Part of a small language model's weights.
Size: 8 layers, width 192, 6 heads of 32, MLP 768 tanh GELU, vocabulary 1024, 3.85M parameters.
Training: 234M tokens, 7145 steps.
Each number is 50 + 15 x the weight over its row's rms, rounded and kept within 0 to 99. Layers, rows and columns count from 0. The size before them is the row's rms in percent of the matrix's.

# layer 4 MLP down (transposed), 768x192, rms 0.339, rows 349-367, columns 0-191
085:35 56 53 18 42 65 35 50 64 52 62 45 62 47 36 45 46 95 32 42 44 74 75 50 30 65 25 47 56 41 46 56 55 66 56 49 38 50 37 47 29 81 62 61 39 43 47 75 34 57 96 43 58 75 41 67 18 32 33 45 37 14 67 53 60 46 42 40 53 20 61 47 64 85 34 49 32 49 73 36 41 44 74 75 57 74 60 79 75 55 54 57 67 19 54 53 46 51 49 37 28 44 60 54 55 44 21 49 74 62 57 37 56 54 52 63 44 46 63 43 40 51 60 63 37 49 51 61 59 38 69 52 48 39 45 48 48 78 43 53 54 24 50 51 32 44 39 64 62 31 50 46 25 57 39 53 70 59 24 98 63 50 73 30 55 32 34 52 69 67 53 35 50 26 57 37 57 39 30 36 43 51 41 58 54 34 59 49 53 53 28 53
100:46 56 35 23 47 38 56 63 59 51 52 90 37 62 46 44 21 29 50 58 56 48 51 68 24 47 23 78 42 50 59 49 45 50 61 44 46 57 58 64 48 92 72 37 58 47 38 59 28 59 66 26 58 36 57 65 52 63 72 56 44 45 71 50 60 52 31 77 16 52 54 53 55 75 48 48 67 47 44 45 50 67 42 30 41 55 56 38 59 62 52 68 35 41 46 59 29 84 61 18 57 43 66 46 21 72 40 64 73 49 38 54 56 57 43 52 58 58 27 13 57 44 65 51 38 71 35 31 49 37 75 49 27 50 53 65 38 52 34 67 41 84 50 66 56 69 64 32 36 55 75 49 55 57 32 45 31 68 58 38 54 64 42 50 39 52 76 36 63 33 56 41 12 23 31 59 50 27 52 40 47 45 52 14 47 55 47 62 28 30 28 64
102:43 56 62 37 69 48 36 49 65 52 30 57 48 48 19 37 48 44 74 57 48 33 62 39 23 38 41 64 48 33 09 15 42 48 32 28 36 63 56 18 68 73 38 36 41 51 45 67 73 44 36 62 61 49 61 69 51 66 71 40 47 87 78 73 52 49 44 74 37 65 53 53 47 42 49 50 36 32 78 54 39 59 49 57 58 59 67 50 58 54 49 52 68 41 43 62 55 51 72 63 37 36 64 70 66 37 34 36 43 67 36 36 68 86 45 29 79 55 53 51 50 55 46 27 54 52 48 45 54 62 67 48 88 50 34 63 24 36 62 65 42 37 57 47 49 40 66 58 52 67 41 53 33 65 42 57 56 30 33 58 65 53 85 59 41 27 58 64 62 47 39 24 44 42 30 38 38 19 54 67 76 55 81 46 65 43 32 67 61 19 44 43
114:22 51 61 24 42 44 76 42 39 47 44 45 25 62 44 40 74 64 33 35 56 65 52 35 49 44 31 63 30 07 30 63 60 61 65 50 25 65 22 45 44 49 39 62 63 47 63 53 64 42 51 42 38 55 52 29 47 62 50 56 41 19 43 55 39 54 42 30 49 50 58 43 76 53 36 50 46 45 57 56 59 57 57 65 49 58 49 09 51 64 46 55 67 53 83 47 66 30 51 62 50 37 41 36 52 54 58 17 56 56 05 44 47 68 55 60 49 30 39 52 56 37 58 73 36 59 79 51 36 77 74 56 37 70 27 58 49 18 39 36 33 19 38 57 58 39 41 36 37 61 54 60 81 57 56 60 51 59 55 55 48 54 48 46 81 10 25 67 43 63 51 39 29 13 43 76 44 63 31 28 49 48 22 66 60 55 65 41 62 53 54 46
095:18 48 50 70 43 51 49 50 35 55 67 43 54 63 49 71 54 53 48 49 25 58 50 79 36 46 40 36 29 50 75 78 19 54 44 61 56 36 43 39 52 58 25 63 90 61 29 48 62 77 53 59 48 52 72 38 56 32 51 57 58 36 17 55 61 41 54 90 47 56 47 41 45 79 59 35 73 42 50 38 58 67 23 48 56 48 61 34 64 31 51 57 29 68 45 62 41 59 49 47 22 52 52 38 49 63 72 36 44 57 31 58 14 63 66 40 65 53 67 65 83 66 36 58 38 47 23 68 36 68 46 44 61 54 68 58 55 55 36 46 60 45 35 50 47 41 48 31 51 65 39 54 60 69 37 33 65 43 61 57 48 76 58 17 36 50 27 67 32 20 87 69 14 56 33 41 27 50 53 46 76 62 31 45 57 43 53 26 62 56 55 48
097:47 42 49 51 70 62 42 46 53 58 55 48 45 42 80 53 60 59 35 58 53 37 53 51 50 36 84 56 72 56 73 51 51 46 39 71 72 69 26 39 46 43 53 65 68 36 41 38 45 48 54 63 52 72 30 41 56 33 53 37 32 34 52 69 43 45 60 37 29 49 74 87 37 66 47 31 48 60 39 45 64 64 32 26 49 40 41 62 66 44 40 30 39 58 30 40 81 81 54 46 65 56 58 52 15 46 55 64 58 62 67 48 53 78 50 76 50 73 39 58 69 60 56 37 76 41 70 83 47 56 57 66 55 01 49 79 29 33 46 66 59 42 57 46 42 35 13 62 41 43 29 41 53 25 70 70 45 48 78 66 64 38 30 68 51 18 59 33 53 47 66 38 73 54 58 58 50 70 62 18 60 43 56 62 59 38 41 27 46 50 42 37
097:25 72 59 44 50 52 41 48 57 28 43 36 32 42 63 45 49 44 50 36 51 43 22 51 53 73 36 34 38 40 45 68 22 35 72 74 63 63 52 48 42 44 57 47 64 47 38 51 63 57 43 81 59 32 41 68 63 46 45 60 72 45 21 47 60 03 45 15 59 19 57 39 45 48 27 30 42 64 75 52 62 49 50 71 49 45 77 43 30 47 54 78 37 61 62 40 73 50 41 61 56 38 61 49 53 26 61 35 52 45 38 50 13 51 56 53 52 29 40 28 40 56 64 21 47 31 39 39 63 49 26 44 69 68 63 63 32 38 67 50 44 36 62 43 41 69 74 41 65 48 46 27 43 79 43 57 53 60 85 47 12 45 47 82 43 45 51 45 34 39 70 58 47 47 24 25 40 23 62 60 43 47 37 58 25 62 65 61 41 47 56 26
097:59 39 50 50 45 62 56 49 52 31 39 47 59 45 68 57 49 48 55 29 56 43 50 62 85 57 61 58 77 49 33 67 52 62 72 47 60 31 73 50 42 60 46 62 28 33 23 37 43 77 54 81 22 30 62 46 42 28 62 28 77 82 50 51 60 58 30 29 68 61 23 28 46 54 44 63 43 48 45 48 52 30 38 31 50 68 50 52 34 35 27 59 35 21 50 26 26 78 65 58 49 56 07 35 17 67 82 40 57 41 40 42 68 54 52 54 82 70 47 44 56 66 74 31 21 70 31 52 58 52 59 66 45 51 49 55 54 44 53 61 61 34 67 47 61 72 53 30 61 64 56 80 34 48 47 33 55 46 52 53 30 42 28 49 53 83 49 31 58 41 40 29 55 44 40 56 72 25 60 47 46 56 42 50 54 30 47 18 47 36 41 42
087:67 62 57 53 74 54 42 44 60 55 48 60 42 10 45 60 59 62 13 43 99 83 47 57 42 50 43 31 36 62 16 51 71 13 47 39 71 65 56 75 48 37 18 56 64 29 62 72 55 56 69 69 39 56 34 63 48 71 54 38 62 59 52 48 57 45 32 53 47 66 59 21 57 57 39 30 57 79 74 62 50 51 59 44 58 46 59 46 68 41 55 71 59 33 44 29 33 33 47 41 29 65 45 48 40 07 73 59 43 61 62 54 54 39 27 33 56 43 58 56 46 50 60 49 58 68 62 40 43 67 37 54 83 47 70 63 43 49 66 42 53 62 70 33 67 62 63 38 53 38 54 47 52 54 45 64 52 45 63 59 78 62 70 61 44 26 33 49 61 67 63 35 74 24 59 34 31 34 46 68 33 60 51 81 49 34 37 50 40 59 44 62
107:28 57 48 71 51 52 58 83 72 31 52 64 58 54 72 53 20 29 87 50 68 73 60 47 48 41 64 29 51 66 47 32 50 44 74 46 16 43 03 61 40 53 58 79 34 73 16 63 52 63 59 40 28 45 52 45 35 50 36 73 66 74 43 73 41 52 54 63 48 49 43 59 34 40 65 62 80 68 55 43 64 38 46 24 35 54 47 33 40 45 41 59 43 68 49 77 41 52 54 49 45 80 55 43 52 53 59 44 57 78 46 66 41 37 34 26 41 18 58 48 76 52 52 58 52 62 39 45 70 30 35 42 15 21 37 59 39 52 35 57 48 44 42 62 60 38 90 52 51 71 52 64 70 22 64 48 63 33 38 70 42 51 47 50 51 38 52 69 47 43 33 31 55 51 50 48 65 50 67 64 62 64 36 44 55 67 48 43 44 33 53 73
098:14 35 42 68 66 22 65 61 29 70 46 78 77 23 78 37 70 56 37 37 36 26 35 47 26 46 41 51 55 36 14 58 60 55 37 25 55 24 40 72 44 39 45 61 73 57 61 53 52 33 43 86 47 58 52 43 46 50 74 18 47 51 50 51 72 27 30 64 66 49 53 46 33 52 37 38 34 54 37 40 32 23 33 56 31 29 22 43 30 54 40 41 39 41 59 46 38 36 50 62 29 50 49 19 56 31 60 59 39 67 68 46 27 71 51 55 58 46 44 61 55 33 43 39 71 43 29 65 57 67 58 49 65 60 44 45 47 42 42 57 44 36 72 33 64 60 47 33 66 32 62 53 50 48 60 37 33 47 73 76 66 55 67 76 63 69 58 38 38 62 27 54 37 36 58 78 48 63 56 52 50 59 33 65 29 74 55 81 40 34 60 53
102:75 40 35 39 69 56 38 41 92 63 39 57 45 78 84 55 39 49 27 60 34 65 30 53 75 20 52 45 56 59 47 42 47 41 41 52 58 58 58 39 33 28 37 45 31 48 62 48 34 43 37 39 25 30 68 46 71 33 46 50 54 27 31 46 32 51 44 41 49 65 69 36 60 61 53 51 44 40 34 38 59 53 31 55 55 57 49 51 62 31 71 48 65 33 59 51 72 62 50 54 43 57 46 74 84 35 66 56 59 37 61 34 18 55 47 57 51 22 46 68 70 99 69 60 47 50 62 52 28 52 50 36 32 74 53 79 55 56 63 34 38 48 52 20 36 60 60 64 43 36 51 04 57 74 24 63 42 40 50 66 68 49 39 56 48 46 46 76 33 63 47 41 40 49 51 70 36 35 25 32 40 28 52 50 37 24 79 54 53 32 57 54
104:48 50 24 57 43 51 50 55 48 38 52 58 98 35 36 59 56 46 51 24 61 65 87 46 55 35 75 55 38 35 53 68 53 47 56 45 49 60 02 48 42 45 25 53 49 59 62 40 49 43 49 28 36 54 47 51 61 38 65 51 52 54 30 49 63 36 59 59 36 51 76 59 53 39 38 36 48 40 48 61 56 74 38 68 47 35 27 32 46 28 56 35 52 42 43 58 35 50 65 56 53 59 41 36 09 27 47 66 64 45 71 50 29 58 45 42 81 48 53 54 51 48 37 48 36 46 51 63 49 70 52 60 70 71 48 46 58 36 51 25 59 51 49 55 19 59 42 38 24 47 46 47 57 78 58 55 28 15 56 67 46 99 67 47 50 66 63 27 76 32 66 35 34 76 18 63 58 67 53 62 16 48 55 52 44 49 45 59 66 28 24 60
100:78 33 49 45 38 43 68 47 40 26 52 45 48 34 53 58 55 60 70 44 60 54 55 13 42 51 32 40 52 56 66 42 42 63 33 41 26 52 17 51 43 21 51 45 57 40 65 55 77 67 30 44 65 42 45 68 57 73 65 61 46 76 36 60 66 46 62 43 79 57 74 29 33 29 51 56 64 48 79 51 42 31 44 54 61 50 63 62 52 49 45 51 38 24 29 80 52 12 60 48 75 69 51 38 51 35 15 48 75 46 58 39 39 46 45 28 78 51 64 43 79 43 48 30 44 33 44 51 67 23 47 46 27 55 84 60 60 51 60 29 35 45 69 46 35 88 58 44 54 57 60 58 21 36 61 69 44 48 33 61 58 26 65 51 41 50 52 38 54 47 64 57 43 57 53 42 57 44 27 29 54 66 62 12 42 54 62 46 36 29 62 20
108:40 40 38 52 45 47 32 53 58 60 71 56 47 46 47 48 37 53 32 44 27 40 61 24 50 57 61 55 30 32 58 44 68 32 72 74 38 68 77 39 51 45 56 46 58 68 64 45 49 65 39 68 38 70 49 52 49 45 43 43 41 53 30 59 69 43 41 39 42 56 42 62 24 73 76 54 32 34 31 44 43 88 27 56 71 63 51 40 31 36 44 43 49 46 51 73 47 70 50 53 64 56 43 70 39 84 45 55 59 70 38 61 34 44 47 63 56 37 41 63 52 59 76 60 64 45 51 44 70 46 32 24 50 28 54 52 56 78 72 57 83 47 48 71 50 20 20 47 37 40 46 34 16 42 43 51 43 62 47 52 36 35 64 65 53 57 49 14 24 33 87 69 77 67 73 30 50 61 54 82 48 80 68 45 29 38 81 32 40 59 66 46
125:49 45 42 39 45 63 45 67 65 44 56 53 63 36 79 50 69 47 55 47 34 51 62 20 40 44 33 69 33 53 57 45 47 32 66 30 81 40 47 64 74 67 56 21 52 57 37 22 46 56 68 49 47 33 23 50 62 60 64 29 69 46 67 63 45 55 57 61 43 39 68 36 46 29 52 33 65 40 42 69 70 70 34 52 44 69 45 27 81 61 45 28 76 54 48 42 60 51 45 40 46 58 59 39 27 44 41 34 56 51 41 67 64 39 50 72 44 22 54 26 47 27 71 50 61 60 73 49 60 45 82 45 29 38 39 43 40 32 41 43 75 09 27 45 45 66 36 58 31 70 47 60 24 19 63 48 35 33 59 41 50 41 65 57 32 58 41 60 39 25 75 17 52 24 67 62 90 38 45 50 59 44 76 31 62 48 52 43 75 47 44 48
110:36 25 51 49 44 50 50 46 74 64 54 46 63 65 69 41 54 44 72 37 57 68 37 47 25 38 45 68 45 64 32 59 52 49 37 37 40 18 40 38 56 73 57 61 66 30 50 49 34 76 52 19 61 39 49 41 44 56 46 52 57 36 84 50 57 76 59 82 46 43 33 62 61 32 37 58 67 55 38 80 58 42 48 25 46 58 47 32 58 48 34 26 48 33 23 78 66 51 70 29 41 53 57 41 66 32 33 71 42 26 46 62 91 86 64 29 45 52 59 65 69 46 60 67 50 41 61 47 55 65 56 27 32 36 19 45 61 49 58 45 51 20 32 56 18 63 67 54 49 57 43 27 46 40 72 23 46 21 32 38 59 53 43 83 44 46 48 44 58 44 39 27 50 66 48 66 58 74 46 51 63 32 37 37 58 55 56 65 68 24 31 50
094:59 50 56 59 11 28 44 40 51 56 25 48 34 62 43 43 41 36 23 29 39 48 37 43 49 43 21 65 37 42 55 50 53 39 56 48 71 55 37 33 23 35 69 76 78 62 26 52 48 35 59 69 37 39 47 49 30 71 46 23 55 63 65 53 41 48 46 77 81 63 19 32 54 79 52 53 63 68 44 35 53 70 33 31 70 31 46 26 44 60 77 37 46 49 55 77 43 53 64 59 22 42 47 35 55 44 66 38 59 44 51 20 43 63 34 42 51 49 44 49 54 37 60 34 60 55 66 37 34 52 43 39 50 44 42 62 50 31 77 61 40 47 57 63 42 74 50 47 45 68 59 60 54 62 78 40 63 30 45 67 27 30 22 66 37 51 51 69 63 26 44 87 60 33 56 55 36 46 74 42 47 58 88 45 67 40 53 72 80 60 32 32
082:65 54 69 48 74 70 58 43 58 83 51 55 19 42 49 47 65 52 48 42 64 63 32 69 68 30 39 35 50 23 44 65 45 75 59 62 34 25 54 62 40 64 71 38 56 45 56 55 65 54 78 55 65 58 36 46 40 28 28 49 36 48 68 35 61 58 45 63 49 29 49 35 42 48 64 39 43 47 82 55 58 73 40 35 42 62 32 48 77 64 67 59 16 82 45 53 72 36 67 72 45 62 35 47 49 31 48 26 56 88 44 56 52 52 38 57 50 37 25 40 79 61 42 65 25 44 55 47 67 26 68 61 99 54 67 47 54 65 54 57 57 65 44 34 79 55 47 59 49 66 34 67 34 61 48 45 71 32 40 85 64 45 34 44 54 31 77 67 60 58 60 59 57 67 58 47 72 45 31 71 70 52 43 62 35 43 38 58 39 51 63 50
# layer 4 MLP up, 768x192, rms 0.338, rows 350-367, columns 0-191
114:42 47 58 77 52 59 26 61 69 54 65 54 58 70 38 51 80 55 41 63 40 89 41 30 44 68 56 58 52 18 63 37 66 59 57 33 53 62 46 45 34 27 47 67 54 37 43 52 72 65 64 46 47 45 54 67 40 48 51 69 52 40 57 63 44 38 49 39 45 52 42 50 66 65 60 63 33 62 50 31 56 57 42 49 59 21 40 16 21 36 34 36 62 38 57 29 56 68 40 61 37 50 33 87 71 79 49 56 21 53 60 60 33 59 65 66 68 31 36 55 60 64 62 27 86 49 57 40 46 28 41 50 53 73 39 57 40 67 55 29 30 33 18 36 57 53 40 33 43 36 60 63 84 26 61 61 37 57 30 55 61 30 43 66 56 57 38 62 36 43 61 84 35 48 78 45 11 46 77 38 62 53 53 27 63 49 60 32 68 62 53 46
111:56 50 53 35 38 31 38 57 62 44 46 35 62 39 50 39 64 53 50 42 53 59 66 34 23 63 40 48 36 42 59 54 57 37 28 56 42 52 75 48 26 50 19 61 53 30 65 44 51 38 32 40 70 73 45 33 32 30 52 42 51 29 73 51 65 10 46 51 43 66 28 52 33 46 41 63 91 56 36 59 69 72 35 50 32 59 50 35 78 29 41 23 43 81 33 58 47 81 35 59 67 19 52 60 53 68 46 58 46 34 60 39 69 50 30 34 45 72 23 55 48 27 56 34 33 55 66 48 75 59 44 68 27 45 37 81 54 69 60 48 56 55 31 59 63 35 54 53 41 55 78 46 67 37 70 50 68 29 48 66 41 84 64 68 46 44 37 48 37 63 53 65 41 44 34 36 34 59 77 83 52 61 36 44 33 62 63 44 32 41 75 45
113:29 38 53 43 13 51 62 40 59 65 30 73 48 51 34 60 55 52 21 60 52 42 34 34 61 53 65 47 47 35 48 47 57 55 64 53 54 54 74 55 48 62 37 39 38 70 04 77 36 51 47 67 42 49 46 57 37 57 74 47 59 20 30 33 58 31 48 43 23 17 54 74 34 25 50 68 51 60 55 26 65 38 52 65 52 40 65 49 52 44 61 45 62 46 58 61 56 55 41 95 52 46 46 31 25 61 46 39 33 52 53 44 47 37 34 75 27 56 61 52 62 44 42 49 43 33 45 60 32 55 21 61 27 37 60 30 52 36 56 61 59 71 50 65 83 76 56 31 53 20 43 67 43 43 59 51 63 71 52 25 51 36 45 58 43 48 39 44 26 54 62 59 37 60 77 74 38 37 56 41 38 52 46 50 66 61 61 87 74 76 48 10
096:57 59 77 61 54 41 53 45 58 30 80 46 70 69 32 31 36 64 53 45 31 54 71 45 40 52 56 39 69 67 29 59 41 47 56 52 62 75 60 24 67 42 68 64 47 71 25 40 41 48 48 73 28 46 51 56 86 41 21 24 41 46 76 57 56 30 64 54 33 58 50 53 58 35 24 39 43 38 68 55 41 71 28 68 72 45 56 44 36 37 26 64 26 59 30 17 39 59 30 34 47 39 43 53 60 74 53 64 55 30 54 37 64 41 55 56 54 66 69 27 51 22 43 68 78 51 54 14 62 56 54 46 33 65 31 54 51 35 57 39 53 49 56 55 70 92 47 47 29 31 66 26 56 66 67 59 40 69 43 61 65 55 37 57 79 55 61 39 21 58 46 36 66 63 45 42 60 20 38 41 36 51 61 29 62 43 63 66 58 33 48 47
105:35 40 32 38 26 73 62 34 39 59 74 48 22 38 46 56 70 32 43 23 40 48 53 70 46 53 68 33 61 70 64 43 36 51 46 64 19 76 57 80 45 20 56 69 36 64 55 43 52 31 54 46 76 48 54 55 67 79 52 74 31 29 35 43 49 30 54 71 43 43 34 68 51 64 59 34 52 17 42 42 52 78 25 27 62 54 28 51 66 31 50 53 41 77 58 40 70 33 42 38 60 73 63 50 58 57 18 40 53 68 59 46 54 76 43 66 56 25 48 53 39 45 48 39 82 62 58 49 33 65 53 59 57 66 45 37 52 51 38 63 62 32 74 47 56 53 44 49 55 29 45 42 69 64 52 63 32 61 77 59 27 46 74 55 42 63 49 44 28 57 36 68 32 59 47 48 76 71 63 58 48 46 73 27 58 33 50 21 12 54 53 50
093:39 48 48 50 40 45 51 46 56 55 81 43 65 46 53 57 63 54 50 56 34 60 68 68 66 44 70 58 39 47 38 22 49 73 64 85 35 70 39 34 54 23 39 99 42 60 31 39 56 57 44 41 22 35 82 39 31 70 79 65 35 51 24 54 59 68 68 58 61 48 29 28 63 30 24 27 29 48 60 72 47 49 65 58 42 67 59 26 46 66 57 26 39 32 52 29 47 59 55 45 60 45 20 42 64 38 51 52 50 56 44 53 73 48 50 37 59 50 45 74 37 23 51 44 56 55 39 46 57 80 62 47 37 47 29 37 39 51 30 64 31 51 67 69 53 49 44 46 61 25 52 37 52 37 41 41 44 60 67 34 23 56 43 59 46 48 50 71 85 45 57 12 70 46 39 27 43 66 49 65 53 66 65 08 47 63 56 39 49 42 49 77
094:35 52 48 37 36 60 47 42 59 47 31 68 68 39 65 40 50 60 52 43 50 23 26 27 35 49 44 60 64 58 68 75 55 71 57 27 42 50 33 72 38 62 47 46 34 43 30 60 42 80 50 56 52 73 78 29 40 35 24 44 30 46 56 63 63 44 42 58 49 24 68 42 81 28 49 43 40 34 54 38 55 43 65 81 32 41 73 57 70 39 44 67 52 49 25 13 61 67 60 68 52 50 57 51 57 35 22 44 71 54 37 59 57 70 53 39 56 47 68 21 68 73 42 50 58 44 65 98 55 45 57 52 43 39 72 41 52 37 45 33 64 49 53 66 48 62 64 48 57 47 41 78 68 21 58 12 42 45 29 44 48 32 59 34 74 41 69 51 37 65 80 47 39 89 30 59 56 54 58 55 74 71 55 58 46 59 43 60 61 41 65 39
100:45 71 73 38 21 45 43 67 40 38 41 84 53 52 51 58 57 38 50 56 30 13 58 31 54 77 47 61 32 64 42 24 41 69 49 36 40 45 50 39 65 51 57 77 44 73 44 59 71 50 35 66 40 44 62 52 64 58 69 40 51 51 43 58 43 18 39 59 44 55 62 70 58 34 70 65 60 41 38 44 43 45 53 63 44 49 27 64 54 48 41 37 60 64 25 52 72 43 69 38 58 50 84 40 34 74 31 54 54 01 63 29 39 34 36 56 42 58 48 17 59 82 47 61 36 72 55 38 46 47 71 67 32 50 47 50 53 83 63 50 35 33 48 40 38 54 49 51 42 62 42 53 66 58 79 50 52 16 25 63 17 55 16 26 46 78 53 46 48 66 49 70 42 47 40 39 45 73 55 35 54 29 62 48 45 73 57 64 29 56 35 41
114:48 41 60 76 55 22 40 25 54 52 65 46 42 52 31 62 77 64 41 33 19 47 54 29 39 72 57 42 37 81 74 35 39 25 38 55 64 29 55 30 42 30 48 68 54 57 56 57 51 41 41 21 24 34 57 50 49 62 38 39 54 30 62 74 20 49 72 51 45 38 15 31 40 59 36 51 30 40 66 70 41 38 64 40 72 35 74 28 84 44 47 56 47 47 30 40 42 52 71 42 33 53 32 40 46 64 41 40 42 40 47 43 55 60 65 52 66 66 93 43 77 47 56 63 53 54 68 90 56 41 39 49 57 75 52 62 36 48 47 40 68 60 62 55 41 56 37 61 43 51 49 66 62 39 52 50 47 72 41 63 52 19 42 55 21 40 59 89 42 84 47 49 79 41 53 27 46 76 45 44 58 35 33 35 57 54 62 41 44 43 46 63
100:57 47 67 45 50 59 60 53 55 68 55 34 66 49 67 68 74 39 41 67 53 71 51 54 44 24 54 71 62 56 59 41 32 52 56 57 69 55 69 59 61 51 57 49 13 48 43 34 54 64 43 42 36 44 61 59 38 57 58 49 71 16 44 41 45 39 42 23 32 85 49 33 46 51 14 52 46 26 78 44 43 66 34 44 58 37 46 27 34 46 60 30 71 60 49 50 61 44 45 47 63 45 47 88 39 40 43 77 43 47 39 08 32 60 50 38 42 26 27 47 64 40 33 58 47 33 67 47 53 26 48 97 38 37 31 35 51 57 22 53 42 56 33 65 48 51 41 55 67 47 62 68 41 65 47 85 35 55 64 62 47 47 10 64 82 40 31 47 42 49 46 49 53 35 60 61 64 71 29 33 41 84 59 52 69 47 56 38 37 55 80 45
096:35 78 53 41 57 68 51 51 54 58 42 48 50 48 30 61 60 36 63 38 62 25 63 63 21 63 37 75 42 26 54 53 67 63 71 68 23 44 54 36 27 72 77 34 82 50 56 32 53 47 51 47 74 29 68 29 57 34 43 21 33 51 86 50 74 53 35 52 35 49 39 38 78 33 43 64 52 24 43 52 35 37 48 56 29 34 48 29 42 56 55 59 67 33 50 56 52 77 74 42 38 40 69 36 38 58 42 52 69 80 55 53 64 41 51 54 46 60 75 30 45 49 46 50 52 64 45 62 62 68 21 41 59 36 51 21 59 38 47 47 58 30 42 50 63 36 41 41 87 49 57 30 44 44 50 52 56 73 59 70 70 22 29 49 33 32 46 42 47 67 78 37 69 30 43 59 52 57 53 85 26 36 53 28 42 60 74 25 50 63 63 38
091:34 33 59 30 63 56 63 63 60 39 11 20 49 43 50 58 19 77 52 53 61 53 33 48 56 70 36 59 58 70 39 71 34 47 81 76 34 71 66 32 43 36 56 69 48 59 64 70 62 68 46 30 45 47 55 37 47 56 59 32 62 49 51 39 61 55 58 58 62 54 65 42 55 84 40 52 31 38 45 56 56 50 79 34 68 29 60 29 76 62 18 85 35 57 25 60 60 49 60 73 41 38 40 57 52 56 49 37 52 78 63 47 59 61 40 50 27 43 28 52 32 53 76 64 56 41 78 78 52 42 52 43 19 28 58 54 22 46 53 31 55 50 21 47 38 38 66 51 60 53 42 29 34 44 56 35 51 49 25 27 51 32 39 49 51 52 47 29 39 49 63 48 60 51 43 57 80 53 53 30 82 55 38 37 52 61 56 43 07 51 38 68
102:13 38 69 61 30 48 57 48 51 52 87 72 47 36 48 67 35 54 43 61 52 66 41 67 48 37 59 63 27 62 52 52 24 68 81 46 58 51 54 51 34 90 47 36 59 66 65 70 43 38 37 47 53 70 57 57 18 45 54 44 30 40 75 79 27 67 46 76 30 47 44 35 67 58 45 53 41 51 57 85 50 30 65 34 31 36 50 55 71 59 73 25 65 57 38 22 53 55 58 46 25 88 45 60 51 57 33 72 28 45 40 54 68 83 42 48 55 64 37 58 58 70 49 36 62 47 38 26 61 77 27 33 55 28 75 58 32 33 47 51 38 67 65 32 58 67 60 52 59 16 65 55 70 50 29 53 68 44 42 57 45 45 52 42 59 72 41 61 52 17 55 34 62 56 53 68 52 54 37 43 45 46 54 36 53 53 57 49 50 64 34 43
100:45 43 33 45 78 54 52 51 21 46 73 27 13 48 42 60 55 40 47 33 30 65 52 49 53 50 40 43 34 29 46 57 29 52 53 87 50 64 52 32 65 57 72 35 66 36 42 61 62 64 43 40 81 82 45 43 50 46 42 48 57 32 41 55 61 58 47 58 50 63 57 29 35 55 48 43 57 27 64 39 36 39 41 81 50 52 69 44 75 74 77 73 23 41 74 63 79 71 54 52 22 62 20 56 38 63 38 69 34 67 66 37 62 40 47 54 39 56 39 41 75 33 67 58 83 47 62 35 53 79 50 52 56 41 72 45 25 59 60 57 72 60 37 52 41 71 41 48 26 47 54 50 35 36 31 39 32 58 39 37 57 41 48 25 38 76 36 59 30 61 75 42 04 64 43 34 50 56 27 46 54 44 59 48 41 52 73 39 40 41 47 67
113:49 72 43 31 43 23 45 52 42 69 38 41 61 57 70 74 58 64 99 29 68 34 58 40 18 39 41 52 63 59 42 06 76 55 48 56 62 49 37 48 55 33 78 48 28 47 63 56 25 40 57 77 41 57 58 42 61 32 58 43 59 47 25 65 55 47 68 70 58 18 40 51 54 34 14 52 47 59 33 28 59 29 53 42 46 51 45 52 34 51 22 45 83 36 53 66 47 78 34 69 70 65 66 52 29 43 34 74 49 52 56 52 49 51 22 34 77 30 43 40 42 32 50 64 64 58 67 76 47 49 25 42 89 49 43 64 47 65 62 78 46 63 41 48 58 65 67 37 61 50 47 21 40 38 60 49 42 54 63 50 37 44 46 68 40 43 45 55 51 35 60 49 31 58 33 63 38 52 72 71 35 46 50 36 35 40 40 40 41 40 61 51
102:42 48 50 61 78 38 38 37 42 41 53 77 35 57 26 35 43 40 59 68 15 21 20 46 47 42 54 68 50 45 45 49 25 68 68 67 60 34 30 31 56 52 32 62 37 78 54 38 57 43 27 64 36 48 30 52 10 52 62 62 36 56 55 60 47 40 74 42 58 56 72 42 47 64 37 46 24 64 45 28 61 47 35 55 32 51 44 42 71 33 67 46 67 07 72 71 44 44 31 65 48 43 24 42 40 41 41 51 31 58 55 41 47 58 48 53 63 61 63 47 50 32 55 85 49 56 49 46 45 80 51 52 49 52 36 67 49 30 82 52 74 45 50 50 85 59 48 38 35 23 58 42 48 71 55 52 66 73 56 40 41 34 30 29 61 38 30 47 58 43 71 64 58 80 47 36 55 64 41 66 43 58 37 27 42 50 39 72 77 44 67 82
090:19 69 55 46 63 51 49 50 46 41 57 54 38 41 52 59 55 33 71 55 57 35 55 14 60 32 43 63 44 61 44 39 89 59 27 43 68 58 42 40 50 45 32 50 76 53 43 70 43 44 50 38 61 43 70 36 52 63 44 39 47 33 36 34 37 57 67 37 22 56 60 32 53 33 59 44 35 42 64 33 63 32 51 73 53 55 57 53 55 41 99 69 64 45 51 69 55 52 57 58 33 56 65 48 54 64 61 38 42 54 42 13 50 54 47 49 69 41 23 68 81 50 42 51 48 51 50 51 26 47 31 44 08 55 58 55 63 52 67 41 45 75 35 57 37 57 82 60 48 40 43 83 47 55 28 45 29 29 36 68 72 44 49 68 37 54 63 70 34 17 61 64 70 53 61 34 33 34 65 60 41 30 58 44 57 64 47 33 34 72 10 83
089:65 72 50 59 88 64 34 65 34 64 47 42 21 40 50 40 46 48 49 46 67 29 64 71 58 26 19 75 45 50 48 46 67 55 61 52 46 57 57 54 46 14 58 33 35 65 45 41 35 52 59 45 64 49 69 75 37 16 75 46 39 34 45 44 38 52 43 52 24 44 32 50 50 40 63 32 40 59 62 40 61 65 52 67 44 53 57 48 74 85 56 25 67 38 60 36 39 51 47 16 53 62 50 56 71 72 70 65 34 65 00 34 59 46 60 39 80 23 40 63 54 55 42 64 38 55 82 32 53 61 46 35 40 41 70 46 71 37 31 20 37 81 63 37 71 45 72 65 65 62 64 59 42 52 32 48 66 53 57 78 45 49 36 56 41 66 67 31 49 43 56 45 58 38 66 37 36 67 44 60 51 46 42 66 58 70 42 61 69 50 53 56